config.yaml
d_mlp: 256
positions: "rope"
init_std_down: 0.0
weight_decay: 0.033
lr_head: 0.00925
doc_mask: false
Each number is 500 + 50 x the weight over its row's rms, rounded and kept within 0 to 999. Layers, rows and columns count from 0. Numbers have three digits each. The size before them is the row's rms in percent of the matrix's.

# down: layer 6 MLP down (transposed), 256x128, rms 0.195, rows 140-174, columns 0-127
# gate: layer 6 MLP gate, 256x128, rms 0.222, rows 141-175, columns 0-127
# up: layer 6 MLP up, 256x128, rms 0.212, rows 141-175, columns 0-127
down140 093:458490536554604477480495393528512527498503490494500502555497478531596538480398461512548467518497470468479573505488502441455527493470436515618435526438482469559468554508514524503448473531555483558551520463498464555520499581460530443502456495459506486412554460513444546412541505457515496352423397459502501607444547563472598454518429494506557561514465526550498533520525415553487656398444
gate141 091:558504480539585534527441528496470464484485502489476489591434532561527491434492411482469503482505524427555482523421566482460599514566485532466601402439521508495448550500508602563425478515547456521506434464569546445520543497499468536574464497491559499414550469601446543440514507527579570485410582561518553526445540406487515506522473437483449461402421392516436525522519471520462379464540
up141 103:601487577395516536412494477397430471558650483551542485537424491450543469519502547523491532518462527490516616536469539452533451521481560436556452573573563430464524444520472485479455465531522526475495512514580587548506533548499514548518467485511560393488556490498560564477475538566403542479549438437454572516500568474379436504503500453454551493454513492447450502509465438465548426492419
down141 101:470496514444515423477466475473424454549404587505477519575525562512524514491419602542548339560492527491525504576541501479547482436504511481588526486499579469514559425454414543487511511510483517501541526558501532554486429466569504462450448439526495485373420489525547452451487560509423618556525505548498588554531486460482450523478411501451542440426491428470421491479461399484457505427516
gate142 093:497479457504561544522504488560586384499473587474628498531468454544487459541544448523499450473407459478393605500481544477506461504524520450556537457513525474537533469566487418519553541539438402457484459535455505516407544482465471426588486614469500450559550444464434525466488488491443574502474485504554379576469545476495537595415468421512450484434474539509524522413553531485495501546416
up142 098:469555535402534502520471518503513405552468506443473418520547564522480527606540512542439439428517367503449559567584509502482528507498475435511428478573544501543508561506436411470499506621424555522555556543518544464489441543473572505429556511489482552457431579505481470474464574438473518495501602554517473443546454386518458539548434493458549553525471541470449487446486390515574497427483
down142 104:465586525445395472505442454528514472517408542513469497586587511494552496520551505529489538509531513475473421524519514505602498529481492498493475488495472499458544491523563539496396504580385474517531561521414523547542441513471607504600496494478517317513492486456517543529555502446564458365460569573491491498476511473419407482483498438480452547504477578459463448438425456477605551488476
gate143 103:535506389474494590556496474468483622525508499552519499508453548534514510438526498503416422513556528547528578551463500548426455423561519453468491477407556480487508405569491514460506592527502442476473474469548340506499513496524493514516518533483549452524406538488511465465543431422444532474508476464560531506612504520477485433551554437390477571542542600584442563597462560500459547519517
up143 095:525502557479396446476471465517545449429510457423474547582586460515494540493487439454586602532548479524460444438597516508585552553508435564524461511586514489457489451388478542551515424467552585496500555580439551553512434512513518559472448427524430453423481465453518549503465516542493474458480385584420577488488497502541517576484449568565507457481443455513531530454492528455463471393462
down143 096:556537537498512525572513481507531521512486451502411492492437526459602484478684506554476547409496471467310479518512514416563451509526462529395477492519452527467490518545522578500512482562513475519462486499512629492538540490604454592504530490480488500516540475492464484522460476428512476538505554458480480549537512487464480525529411554554474560509371495424476560487510452494401590512416
gate144 092:494567479479503508469593554481524443522520435475553587564477439445557545569438529515564455451462464442539552390492479487535468467514628513550558495516431547480564527570459394525506517555549562466462512482511465517534561544459469547534503487451527575528490485514627526471637536516448403454444531451521486487456538451528473469583559462591501447511492504572591470381460492516479553542448
up144 104:460479546533497501470469480483465531561563529512562523506530463489492490500529581472622439508516483559477600466448608368422492461509470554404577547493482465534416509475521499498475488499479465441615543540478367411506613506512536524559518568490530500491534472573457446636460542569538568565396511530430498505426489471437519507529502532478465534491417464471442536519528496570532436510473
down144 102:517520466498535600486586513489466505554486503544532503586537447549530514478467438519593459470532562389547488501513555617585505592403567475508523415495436482575460502461394411562440495482439469441516510487571517499436450539503498620535507432486525482447471578488535537517559463479584382517480567481603523511511532481465513511457504404541514425532529558517540490443485521507498518574582
gate145 103:490541516519510438451401569434458436502504487577461484554509514515537532470535528589461488505561537403448576530531530586504546547479467472502603475546509510471457493509395494463454437506557469552491485465583536436449520481552452530512552460453444553528461508475528598550514552540430425519493510474450476457444599502609585433521474552499512407505315546599455526518566535496513490516465
up145 090:420479529485551451540517506407557590503456462538611498467508446595516529506472446425576585499535524490567506460437483504442440569527560402551470580511505460532474519468436428574433574433535480529398503537450454505578413495549467520468449448478525565438479470517477535488574477491585557432406438558469558524587465540410480572488455479562551503473508463443478495498491456548499432506557
down145 097:512498560496461487441538505529537507510492445436420428530507468556410607560538517471438518450447503573538492467535596326542518519482417500571428489478546548464528496577522543477444465457599472461524463391550496494539475553469567596517496502511494489460441542512579416533489478532544418546481515586568579433455445429515434443508471467503500514431518485413539520454461551514559520536571
gate146 105:483398518479522558485527524480441446477568534482524475484504449454501501417488550523489441459458510504455555404523515469485555452565676539387532445436435536454529462496491600536398506455498431524543516518454478525575430538496572523472602602522548555465418473551505468503507633518547422437430484508498479599533614430491461504487540513536477450501543500491521503448448475497456463485517
up146 098:473488415503494543520537521511603578526447442506556490464550449549607456518499487492428569566488461473504464578566518494545515462500392379491380467550454431487519463517522482531495535423442542431533463475500563497534466482399549558551495371446550540538488516527507404516471428502438481494501579543415593466532468541538504540548490474441504468548432550525569453593550550435523526531449
down146 102:485519537475511474447488455522487504429400509466451482510605505519456439426557472462497463476393481481493463478464449482552493467470490484552475613488547532485539520505517564477535457527546450558443496609456478578407563512500486455496474589446444479518510528532563582495448442583512610539430434505520490466486515533552532534445591602603536472437488519548420429511499327450495504454546
gate147 102:510513385511524582557553435561497485594555504552444434390503468533504517551478464485465525576488469484522502537500512562431533503567483561525512417422510420456533501460564541508503544475408515422569456474561515467509428503472458522610504492559545497497525514524482631567452480527478521573504467481493461542548406494473489477629482523494492468451430668402510498456503536538433522454543
up147 093:528623501503519427558574440533479503555427489455478534411557497464495455590470435484480508542512522527496541507514474435419488498505451579555522545446461501337479516437510454549566572498528456488513458427543512479522495509593464438609448487481460412477519502460541449538577614531443464465514466465491504506571495529513494506428550510483415383453558537475483460520445493598416407516462
down147 095:533644445522495573465435462510462480607509517509521517529422463520455547494387443448540412517507504424480501546453440509497466538477566503534474497474466493470528470578392451483561524493465520544490523438476510491535565466435496511645573531494502444521535536455428552504481510573513444469531425417450467533503498435442552542535448572620515444450456613476574439513468503534434406471496
gate148 092:523512543573484523573540384485505535512561416435490490591536531451526511493499537556496459645489475521515563537484520486452468495524516494547476490617421474523544548567460437465462468529461447548470605594621559452502540597505437540503476496523503571416430394454450474522467458462563569504423442534468422533532480543479529538461516538460464482444600427454557447555520512511548482472470
up148 095:533521487435514381508499534427548495477445491400485560518595471459476354574465426515448519535418438461550525400545473483573493450473485543591533486533514461458510550527580529583565422445492482473484466542553528453568478497514471537532446525440532459553489549529487446466511586486402505511572494476536545499448460553430461514519473475466397515516445591453469590466571567483583531531560
down148 100:436480537502554485498517535573535489470443573510556537475501555484510441518465580505494529412493490340483542514408495565503514430595537429404497509474580485531480526499496568519500553452530559437496457484444402549436532526458542539548534480499586497645461559472534613557420484553531484515533581504499580503519496472530519545445475536549451502587396517581481476511456490444494536441587
gate149 095:441508449549616579536478510398512512415487462571594381513520585621489508490445476555622537489508464508476422480464499500491433449526510476479458450409491543444507430396563554470520542573503513444587476478529503490485536546517438555527530488598592576423497431514492551530539525503557541440486530479479525507487494439472465462515564455636453506477526477524573506485522517512455486443452
up149 102:473447536526425438438551443529438546557493364562494386561459478482594503465530514508544482527571645614574509457521509431560427452495498515491567538474479501590402482490534464495513511450528498558449522428494549464533451513497471569498492492492449503452536485546525501485465505420504416582420469546561451402520456539457529490479519561410542470449393517433518508498504540494604481489489
down149 103:452548422494492541379484450432468546542499439494424441551452466549466519518497439542594492598550539407417543525461427389590536542503422512540473488577502456539514500516560499517507503576508525574535593514521602459551442512481561667429572507503478518441533497474492567462389507486451503475472470555522531469501475562499541507526584526507505463425446541485506565498542451564489509539515
gate150 108:482575481528512505455489332467556456456534439444564445510528489472433493444501456573482506479523411448531529502565459518542434493543511489520433475542612536502532536499446479524562375507485571523596399441545444512468562487592557433515493487495469567456592526472467494505408447517507431466452525424526406499490414525432567490507488502523482457434505456425584566494514577488429460483513
up150 109:540488504537499491493485457544598549549493475521542546463504482586475495452446534446436555476564499512521483507540483590492614531486500601525536540573419453578513562534497521457469433401594459614429475527447467479435490601422446488614547548572506472588509512443472514542511551478478489559467467518510498515575440526490550575446476628470514576498527518559469465496388509551507531432553
down150 107:452489503592494557600482503480526440544586465531448541443449512508547497456590400475487536534494467519495525516590505429489486500485566487444476462514501547414505437481505570515471620532465504426497504462522376484518517565513526465594345463390535500509462420530475544464579537422546500563512563509503461516450510448391556476601538523475588529572509560501446493470560468460490531462530
gate151 091:535515412528555475536473481599484498596402509491483452518457477518443581455449463524536521444482418479402518447527473500556607541425511581464582444499534438607513552457487599454457441465506481459601473511452538439478465496418494531484524522488556513491500552482463522556438519503425536428570504441489543494476618539550450554404556460549536468492538492428442458516462397497481441442554
up151 103:510428528468496547434429541461521534466486417537406477484461506529541521526521570499519425530526475488542457590474561423428371512544487415518439495535538453513601414490510455462549513467496503467516571572474459529517536482510428537580402467408408528500497525443501485519439386524568461499479582458507527489429434487508508437462541509466452502459483439577486495438528678510448499509440
down151 098:599527421480529442581596446511523454514508546508522530584590544469478575532515608605467531529477496575473531430360532510505423474563543475446450468477511515470474493477457577540505459524523502491483447407457575434502490479575528447526558526563562581480436584432419459565510561479506507516527443563512503530551553473507499446549476425552550433587484410425505524455515551493501533545458
gate152 113:532461453501500498466579443400409562531514464541515425432570452524534553468446537518388486498500511479508556470483594575551588529554491463550508504607424443481407483531408393555520495569469476474479472476473482411486548484500537428590481568483466616445527460554515460416427468458475537445491538460469519563458539478470469483470485475463568432522446543485469586390498462454531450501528
up152 120:640533439596537503541443457588495561476517442415482393545439605565484472477564475461469527570448457496515605496532525527497539532477454455549609494437442514469496584541517499543508554445448532499502521502462521432416492429514495454533376513495540539531596542475431466424453466557458445468500464497434479415511504543433536549558477450449452557428521496506530484493563523574504486565551
down152 104:439470474489488519420589513493532470480539535519566574456464494436538507441545502493522525481509535463537528547561477562444528469416543556592466497533452474469415527538507521431510444524521437528476498528497475482468589558594382499515442520537497469447452474543495575556440441482558531463370535375503540552493480489437384455417399542550494460469517501404429517503504458441525522396395
gate153 100:433510465519502523608501418556563572522497505469501406567448514525484424485512595515458404591500536454448468506425577509488530581477582428515562484565501476489481506505481504616436564501513537530436500485417503416468441487554499455498520514426509520572487543450542507558420465445554502407467547457558490458533537336448457528438432520453563531467526547498419495529520513592551514517525
up153 103:531436446492563513565476588477543564471534532490516446498465470586507394452567519502516615525513464497514583460446426506449499572476493511537472490581562469442540468503446449537571445463394487525507462558510453498538445479551496516461516557416543430562489579390460480461453504570501540405469508473440510487521482489524496537404579559458643522420561468509444493479536477607541523470416
down153 097:508481475511515568473478437565437464527496576494564478505477564516522407559396494417458551396568492508451490547479531455555541463413484492503416503503476547445488421499425510442443518521546484420520560493509405495461516484573516379524570474488499517436536537574490563453386562501438465576579475586507574540456481395499532547498483472461374482486521525431522471466452600447532504504490
gate154 097:464474483525510466480500505483483540542552521486541500509514478560512547450588466504469426441504524432491526455504463480573563463546517477507535477440463647487532463535574479532551486514534591391568449543490420515472499459471506533477600535582407485466496471520461587438487590474482488471425478534466587545531583392567474473504473583536580541480541463489386417397444555454414568525448
up154 090:475480524437529548474546504396495439442524481467539472604491522392489525593437466575517551518470433523398469537465440486539444421495442430549459498537582490520548496571432556446527498560488408484512447598509504506494536474538544467481447490501494499595428552577455465495563547440508503365446480487536450481499447595428545541501455440419587461538391499462528455429499545504546500502508
down154 091:410504445605452516510582532488535478547594395533502592448497487456429541530521524483435514570510510519530512438559459497614424521503479586573516575550526504663553481524461540544387520526562527565528477559510512462487505522511548499503466492419467521478423499531456545514484517526530430342444510556480434565454514504517514587504461440453536471504448475487525461440566453544472442496461
gate155 088:482615405461431537463454552510528465495445435537602542444557459532555671509493471576410468486535480544497507576473573499511575488417515507440452435504518490470544431452529526520513451448483565456551512456500552438461502449499520424446519441368489428422536487562472434530513522498467523516496472478475486535534446528480581418457495485479489441460395497473473453571488393431551486489471
up155 092:460469495496469464476493486562459490522537524536522500405471470472525442482490546445600458518507534440498517500482479599564505458524591476516465466504488457569406473486561546463564484471519550539497438546487530494466578366611481523563462399411497508524466509559467625494591494471537482571555543529593458433598511453399517455528480509621484431550438437490425444478506535437495459462555
down155 097:413621515540399469489454562514523413560447561556544521488467524532439494507496565517532482475552442491501517454481571489548460555508521448525519517460465509606448440466485524590582518489456514535369487516464483439585509417562466501425458479485470426474493523499448575506524546516492368517515534566516420456534489407580457428449538436495513496396500567494544449534438588519464485564559
gate156 101:396513545494418436544562537447539440483491469615493513614410578524530534377500500468534476500538509419483456437406488469478546403516545439394575549534493413472478498528473540502509447486397414482435456573477537463461540549559393531492588468512536432513507505477523505507441476439530415451468515512515467546452456461581549481508552440511440434447503475525524448582503516483472470489474
up156 101:536560507536477466433510533589515564470546568402576579484536385452453602449425482493398500476471461440389432496528514529437398507455443513496534618550544470362419475469516476576464465547501489509534435528470485488542545408416468520501468524483501521503481532531577509423555511544518526484499434456579549481529596494452514514453530477548499530508514579478396473448450502467488528482521
down156 102:566510466482451499504409433512459506504580495533543517573466485506405537490467519533460444487483467461451450580602625497596550621457556513477488417515503471504520453527519550542535528471559448450559423537430421488573565408510552457469515480492461575562379431522527491467462578499465546477477466438531429483435460504449546520435445387465496554572513518512412517507451501546553482476444
gate157 094:533513457440427498444537513522392532528517481508367610439564482530582583483534528519465541455535519447566543468423429475439475562524510518462510499482557585457544501569485534574467508483551419520569411552452531473463571526475460517506491455551525497532515449570482491474466572412530507503528447584441430481539571570432509444584505495458537511592504462433506408564475485569551386495529
up157 104:539534521521539486477527449537434464530510476517502546523477542570530462490603495494497442463448521477580471478466480398494480396500472416521505523571571532470506431476387481554553488499460501489468417465582550493471491477473440459416534544466494468611520429502548457499454511485582460519599382448432445562588412511509567518553531498489525518415461481380454531496542629420477420487501
down157 100:477469528544505446491471541505456464468451490513442553493449555513565426479600465438532482549501490540488480436533454467513526467476520431513579477455520539486549517425447479506441515433507508396530376678555544484431591486472383508371491555563550456501484556541543532494386568491521433430577412518510489528511430522521512491540463451491530487524468453481559459563447585469485482472561
gate158 098:538474481524517459478486480479524561488512576410450540506461464559527521533535494550523569494494520504410471537446543502489463512548548552471491431592434480525439619458506493398501633509585498481552499496619451534515524500480465502511486558433494546474527426486478446599557495568522603434479496529491534499449545638476504585498414395496527573550542440462607527588462532511534522533559
up158 111:469534524578564413551425478477477505511518425368434527466544525472582444525424532449466520387551418423496474557540573540550527465488520444481545535441530534449548483542478516526485507460488503613590585503384574426446499485541521545473484438496413539468430487480570542565438519448451453505493552490548551491508505451481464478475578500435487578465505521497512418586490517477545442552403
down158 115:419504465565468560507486499530548488490643422569535510594574448444554453435471557523470573556498486477523580557534542461532505500478478474559409512481564488469573510498505411574507483506487511418438498503438572390532487490440592493489596411509444534557517563506500517503482509439520541487490445470503430391524494343540425465533435479545441492492460527529407463461518493510444459466493
gate159 096:406542518497565464494499515574559552556458557567496512488536467477567569467480461447498474542533452547490381533504554500476515546509527422452463506472496499526440486523506572558573490516515480449509461443404630597611509466527544473451432476518445593559533447519554418505474452501416536552442490513504429485510533587557523539533666446523439500525437474461446555544438522444509412522528
up159 090:515503504497491494431556496461425522442528502494501456572492446488491459432444545597533495445548525480548525502474509451594518466567519556488572480521436512506532523481418460527494459455580465571607613458478498448437527433510518534522611551609587490528551541510481494494429493506599519379613580444438490472484481513417474508553426557469501511550423461492538522507496487359431534486546
down159 090:564521476523444584571520532447571449347492452476470425469520506561430467521528563526524506410482507542551470473524468492519506522489461547507543520521519572529512495413578527560467619414510454516417520560551339500482465487528504546551492449403552486510421510447448549551432475455509543456534441478527468505589527480427451501493431492473553467524541563532612467435517412484469526568524
gate160 101:410516494526592528580454600493521503508531515493495509436477546437510476433533541562453421497536475512514537541472432486497459457460607568514563487615505536475527436463478600455522546538513478473509431495395501411515556546520504542510544572481407526578505494517403508570540505399462545490447505554492525503468508537509585379458484455481412609516452494559474466564462550596475558563464
up160 098:490482537475452470438550412439508483509480407526445527535503439463461486447535554447561495479411543468488468559522523583405513507569457443482440516475476488468501552496511467576519465511520617493515621489530487511437440463476538505514526452470633526472479472463519484462551473452531561567536475453440394521473539408492528501501517437506565391465483407474603530501536392435459500419630
down160 098:480502463526456526482508488515485572509468447516465450507549505498566627538462524486516572482549500561506527494505554516486495413339550491487536426489506509519510521504522508499453506475506459508486539537577526596422447593552500498466505561498562547457506476479467490468438519512624426452457476450549450466421502544355486530482489517500490348470586581432568522515439531362565589485485
gate161 094:557463445503486400471517526516476480586484553500514424488412477471574548567446496552417575516463528535558491451451437534482547450416494461422550498521493487500476530504487498518485535400484444502532460457526456518377554482553452400546490361500414483421550564535529551565549493392486484534462434532420420517534517455430472558483514573513452582511556557524468475505401477473589451515537
up161 098:446580475556601403437511598513451607494444470456488454489589523447472567504518545545495423528597423580508494466549436459540574455473408473582456481539490519527554539525513501449555493462563581497488484454463525466505521484580547480566564508496509558602541390406460496483422453439504494466623529493486480436518511500515530473458561419511417477532512512531446522495559507466475419543462
down161 099:380503564508543526536512545433427527475443428428463483500542514575457491506491482464523466540553467483468532543535457526573467568497498563608498464581512576452545519450484473530515574458562518473466491561488555467534520590577492545553499445635424522531476351547384544396554602498472457513497513494486526441569556566469489474475517503549544532506614493540515496484549480561456480547566
gate162 104:450451421521521449573371579453516479499438429455426536537512522506426570406448549485537480516476434538503432549428455571600511528511520448501523433462541397460436585452521425507499422485468472480519612464428429520493500486528487470447539501367499523504478601422501521473408517513490524534465516535511439482522510461497602568555484537424521482557459522477572458500491532487461594470490
up162 108:573427406501543524500554511442447565521528503427528560472518635506506500527530535424540577605501435504373462481435493527466464443567501617413438503472537465474518473458544485512522448513557588459494375507459477610510531405423455468523430474508468538549484491515487503509523503573450532391432469519384446553517556494504538485512540494561506501471565545454481543457506549458492448534503
down162 102:435552562536488460483437512565576529445504517499428514434547424474403521511536518585543453511453542517595523445629575434517493451483537418537521490480557501513508551493469412570490470523495432477588536604500530490606576557457560521456421585450574503516544533457521453464471538394597474583492448476520504534489420547467568540485445503515486502582492548422503464506409491508488469502454
gate163 105:498428465541518457484437470590512503463497436575397455470562466461489460547524538463483480542576573438489530538440654485517515529562584560498526507507463492514449515506465509447360486474466531608484426486546465498436522480463457590529583628530583571505462568490473471451510530600475601525468432540459486473531484593490574464513559508486491497479564517529455445538547533435480436475482
up163 099:478467534549510492534566516542483407407576521423466490481508479416490546451403492482549459468557566499563577554469428478396493527487622453583433520526536578464458495537496505426516411497580451469578440475461500535467449483598440433433426501465501549454546536528437477448589449450478564438404493430492523453447472518417468490507576493459582499411490489500450526536498525480449470537493
down163 097:453407457513418500518514419570501491565559416570552440489500506563443479564638459556514528499529409481524535503440487438512501544502462513424536458468476496513521581511503545513472537421495449519494545459633479440555574543406511500583412493592372473419549471520576505414463516504489493509522492598491511535490533464432534487464527493433487526521546515417431428496575459479537438521528
gate164 104:451464457502477498489525457546556546487459554452578512518545556572491552570502562554611539493558397520532406509451485498589554491507540554554555485433555475399441459434438495479527538499535513454502477506468543514508504513490469497501570424379441518503406511642471481548531457478479581542466502548412469416529620540424459502643487500495536523468496456500528508442572556487486544476457
up164 106:402452529509515470463539516494512558537467500471424477475565422532425499444577442452512457493509484581464520615464553545527457448487465431534438400480523498469509499492478473612494489541529495466395558576590501565494520458509527501490409463436453509482512578470456551441340476507397467520548504408472494492493480484594547492514420393458471452542424556518470451581533537538482483484563
down164 105:457546564452567483578447503447436518584519452469548603520469531480578540429473433411581413466471518463461509456426481531468487465557502554502519534580613443570480533409592511486581466447529537545512551523491490492425482542580528535540554476508524511507488579522519472498500484484455523488490527478549535481479581470496510603381490425539383497473513503478425549521391556569581468545449
gate165 091:486502524507579582529537511429532611542522525524549481486584561461447578497457550564448521458481491472463412545548633473472558421577533487480520557553474457559559460587540421555428507589469480415567540547454484508471516524435618558560530552491480558527469509535469454595456534513467542449521425541518489507585482509556534492432549535510616524490557409555475509502456443487542481463499
up165 098:470478468483406443468513552573526434423471507498428530440515390549566442517552469443563465429491474550528553488501466487421477603441552590494415385440511570509481517367437576526467430446515543533487480481517473482606514459535503475412502506495555573485459535477521537461577544502497550573418541443454437396408448533491474436467478507510462463484471528466556513493499594463518504521484
down165 088:415492569438416439478575569450546463577517466574486544494436491402426534458573554450527504476465490421533480468409500484549524467340507472542501522594532510528495465437492530414476463507439497543502487521439494636450430492517501407593590499574496534471514550504460513500551511486563535510495467459502487584473470511472377487529555540477478470540422581492430500460567508519485503420520
gate166 103:512444426463460466502477443509464500527517497549489510538492503541369481497403442334420511444403508475531476511553426530531467492515505432523487446524624571506472532552505458480418524550623524479557495475468482515435443509508591551529562487607523539475505483405485586486550492480472528461486470478465405402546589417530519566481542523517487478505480544487417547541567567552547464511492
up166 099:467445572453463543430472535507598477594469526436539565410542498449504484595606505509491470485492571484446538454557548473532394493501484540497547361481445535476489459544549473432499529385456514492528466543498537471481506509497503417474494443421558599514513485507472507561502537529488543493482523468411525547409463554499458476461577507384476481504453527555486557554465450355564486470595
down166 104:507565493453492475425538483529569564542416548485381507555478518564506546444388476562504459544545500482508413489538536511496515436484495491530537532629516574545488509554535489531531512486481465588506546500550558465472518438502462540403536491469452511530384538379556408437362507413482469522458464487597530520493446448484494554566571528463582537529510461468540453490418448505579548513476
gate167 113:451450528442499530538551566459506500537511611535396525575544616510585592493556405507548512459512448488500457552488553428498508512533542483509561522451517561513531519595499560461437556501486497480565484410495433505475484521437506638483514506605596521507418461490381446507528532566441477464464505473450493486575602523500425411501492578538509500480558489509480555489444588441496462475515
up167 101:505558473602476548593447566434504555493467468342587544464558517480468431528475561531413457499541496422484434536589404444575432532544488480513485448520562475425596496533518521501534536483565467451557539562461569397522521511541428489573480505493554513421555458500560558497462484493428538512431475453559507525508414438497439447518471507415431537504508601448483518538515461534505457517511
down167 097:611540525470490456473458522505449474490514419427570482508533513500472511403363533498540421522529414589528462493477567467550489489644522556558549588519483483500393489454447562482433463454559520547464550503405452502508483550543517454469513470505519490504483510437523467440392468442460446451509425636385483573489520522516433496537459516456514524550483492533462457522550606460529459510487
gate168 099:504448618505459521529557546481516475557555486566509540489578497547502553510430397490536455472422483537511522544560519468505404523501461412483635546444436497568456454544509562504438534449452535636592408531500505464478498518519480579430549544504486543525444461457506468474479479497491437465476458536481524561557566498496478393502542486506501530625440420424502639483467449542524506458524
up168 096:515585446497468460581538489488490414450434510414424469464505493506526541555566608502415487486609462520445534561527474460435554568517496561520525510562601465458396468471513491562560465494561470453478405549575468536499505481518545555509485498490427449481558522537480506515474555565421531561517604532540506491480423511523507547487495539539349452518569573515481495420613440554504462436497
down168 093:550432372495547518416466540526464458402557502500568506543457569517517554532430571477442535477507482561461506476568542488516507554579500524503512528530563508509559475580449496490432523459534507549445489587513493583540488383446581502468656457518568509535518558420520540461591459470538441518511498641481477529422533457442546440503466460512534492483545452493635478441533487459488511467483
gate169 117:508507464460482501521540429469465468532460618525560462497524430509492520443458425575492522604553543570448432521483460478530463411479624420406531483508520485524512477433417480484505506509487485532461518461508443498512502443481473496594638517441406547502503440502501544483495451477514534461515484532607475445484570541433610563429538536434472510473611512452551587556433484551471457606499
up169 112:372450524497582535502482459476542546496580489485460595516459608523452500472614498492547498504506448568442446450466401586422463501486433518504436532473529472517563453527515588517519468560495574529429614452481485453556470567511510517524477379524443441536511486559501483559516511501468454455474440523543547490571565482554563493544443352444566556580526494468466466428523569487493483485512
down169 098:617488516522554561428436494541494475524488470545472545513471464463472419455389552512523502521512458597497398546489538571506441581488487482514520512529553515568459445505315482552495512512551536523456509410396395473584529485482516553475543493491486482575526532446501507455464500485519527579591548544542483453497639506531465516551468550517497492532497494505642582458486577496493474536556
gate170 102:483583502520519572547463429472533463600506435465484555559513598520474453501424421516520521521456459555419473554477585483530580452625508435534509455352550465474444539496440410537503409483570522547469515554507595529526457522490450492482589495507557533528544515443471505437507506491453561527568511527481456475475544462528524445562532496525503460466505472452602486491346556557561490509570
up170 114:411378542452522539397531464478443545437513417520538525492513446448566500490476606483504538427557552515539528513520513420450474523383491456537533536541524556550497525446487540611484596427500526543435488461465514558507471512495535533460501445520559472494472426535577572561533487389486515484396467508439503417597512497499524591604404591517516549479464482528443530515473480494508472491420
down170 108:537532407471593535413515495594492490549511480506485522431489523480500510532502494480508518474623475460490497480513485515521465465487506501470518466501509564485525463605493379547481442509612470482591552437536513421459440464614414507521567460453497478503555445576479444427544449413614426549524489586489443446421535502565513441481520564581555539514508480493602484438432534544444476521589
gate171 093:567490536508521582527469458458556458509528503560538562434542434469486501483445499549466519551465529472489535585575527451491468483526615532489506470496521458536569542563468522444598488536522549502497372483515548532477483441579468480481456559474537594551536476363580489448454513515494513541477500504561602597555437582473463499432544448507498538573388520470582499463408546451515525609578
up171 093:497478462446498446493462445445552538535524420668500396369510499551452475553484404409474540503488534483539562490529442514494481446469561572505513432427439544620555424479452516437525508441527465461377498434553502452461458519500459503473520510468487482534508490461483509544503495452437490501547570470420536481450378473512521511396513451519453387503545490430495548579517521460493521478548
down171 096:450499488553562533509491437521403497450455526451478548620568531449532484553507419535437431467548503508504470523500456496502473531501480485503396435510495497400486543462408510484458543557556508506548524498479479426420445467537586470438552556477567371433526480545517415612448504473354475579528505513427501512599449465564503529533474553492408504449477511450511430593491518498526553562506
gate172 096:525510501534459513505534512560522437455558543511596557514484455511555521560461396479465559473482511454407551438485460464495459548534473569517519498476522498529501502516504487404561441516493359453584511560490660565522607521459433472396500571459499488533498466426558454554414550515499629430568459535579466495503517496557405520555556489468475522484544606490461454465454495545508488508463
up172 096:448517505426485540517434488517446566586541472494496447474487481493567453451448516572480433438507456455547563527485511530460582501493414480514520484479434526494522454557489528437508488496555480549507529595506561482453482612381469514542463565411506524461533511470471453552465497512575415483408560567541466436566510438409526347486489486506416397418464516459523473520525486552567402414446
down172 102:544482576510589537443448494465417545485582502517516497565466464418527443513547488436545439476511474486471499562490479500445564501455410541548495537464650484494609458550410616502483487468508563466623445413399522523529484545471491454500537462485567454496475474521581538537398547526557531528537485494507449415485503487494415433543562611502425431539519506459559490494573467466472529480476
gate173 094:448427522586493601533574567503455455481573445528523484485469503486471529495429453587509459492518514557483489640554479592487575491472500432416494512545456479511513482491406594504533515429444554592543418542492501480379507515541464493461558429555507544485463427465558537541478398505617542468448487539463479471516445583499425426445462492530529589496425529538491429510511547435480498482448
up173 091:543581465553413477484455436540438431564420422500479550536399428528465557483525475490492483498564448589487560513528524537499515471527461538562510448495504571468425423442453526530530475511453492473554591516446448446574529552482506506483439543541522535541559508534453438504415426597493563493500609402519556486413420534512564512412514431437542513525502511457393478475421495560529574479570
down173 088:448511418492533492480460469471533506545398399516432584545429461533511454486426532455476498577537517535430495620510532474457454463484486423502502467442518520593471435485387504452476563471573571510469429431497520483588473558495448490538488558568500454504581578509523435486393445469486606464560469433483467497477504487425541428441505502505499525474491504660569466477549501536500552470577
gate174 108:559559318507490504532546550439500536531428523624491472616546505545532518471509530419502490446514475495534471444458578503444526549561490491471549476513499517524472507588561478483528566562540426454507478465486464506502549413542545560544535595556547555530431528539518574414538533448564551486469452445534525555401534499454521577459522430500522584488489506470417580439573501547453434469549
up174 102:552551513416564498407449503535417467487523528504512474419427501413487523522465408587538563520427502543555559564548477516518483510457609465584476423549442586507532445413474505473574480550491436561432514502543476472458559548513496601506526485453480485490506544605583553614536568494458497527523554445447481424518534497510503452579499532553441559524448530549492450473598502516497598532445
down174 101:507449429488577525526539487489544524451437553512519596443499436556473546477406513512512481463461492480405476450518547521511490497397540627522485437464581494508514471426474498522472490522512458553718394481552517493475464487538407598444514495557479541411492488527523491546426508453506420507481580650514481537541486496446491531541489542514535581452519466501467585473501493554508484510540
gate175 094:518446594544491540553452379466474590499572516539415516467436470447494460426506449481440471495411493531429513561468571524559485468451470448493523452523585542520456517532506543474520447380502472485561509507491570509429440458596543509463507552346556576474519592407415495483462480573526433470488509474444469450449449489499580423416507480511530490503574501543516528506532472514464527607512
up175 104:463576571540460517510421500440488493475506475520588532558503466478501500568498529556460508591489526415528478419492566479506489456421533505447475445394546573608483416508526412480528491537534454453509523431462485513517605458495549542485484499533442510562504451533537504497611504468433486483567537430552645499442515516500408560503514544397448528470432595449500566478532475428436484554599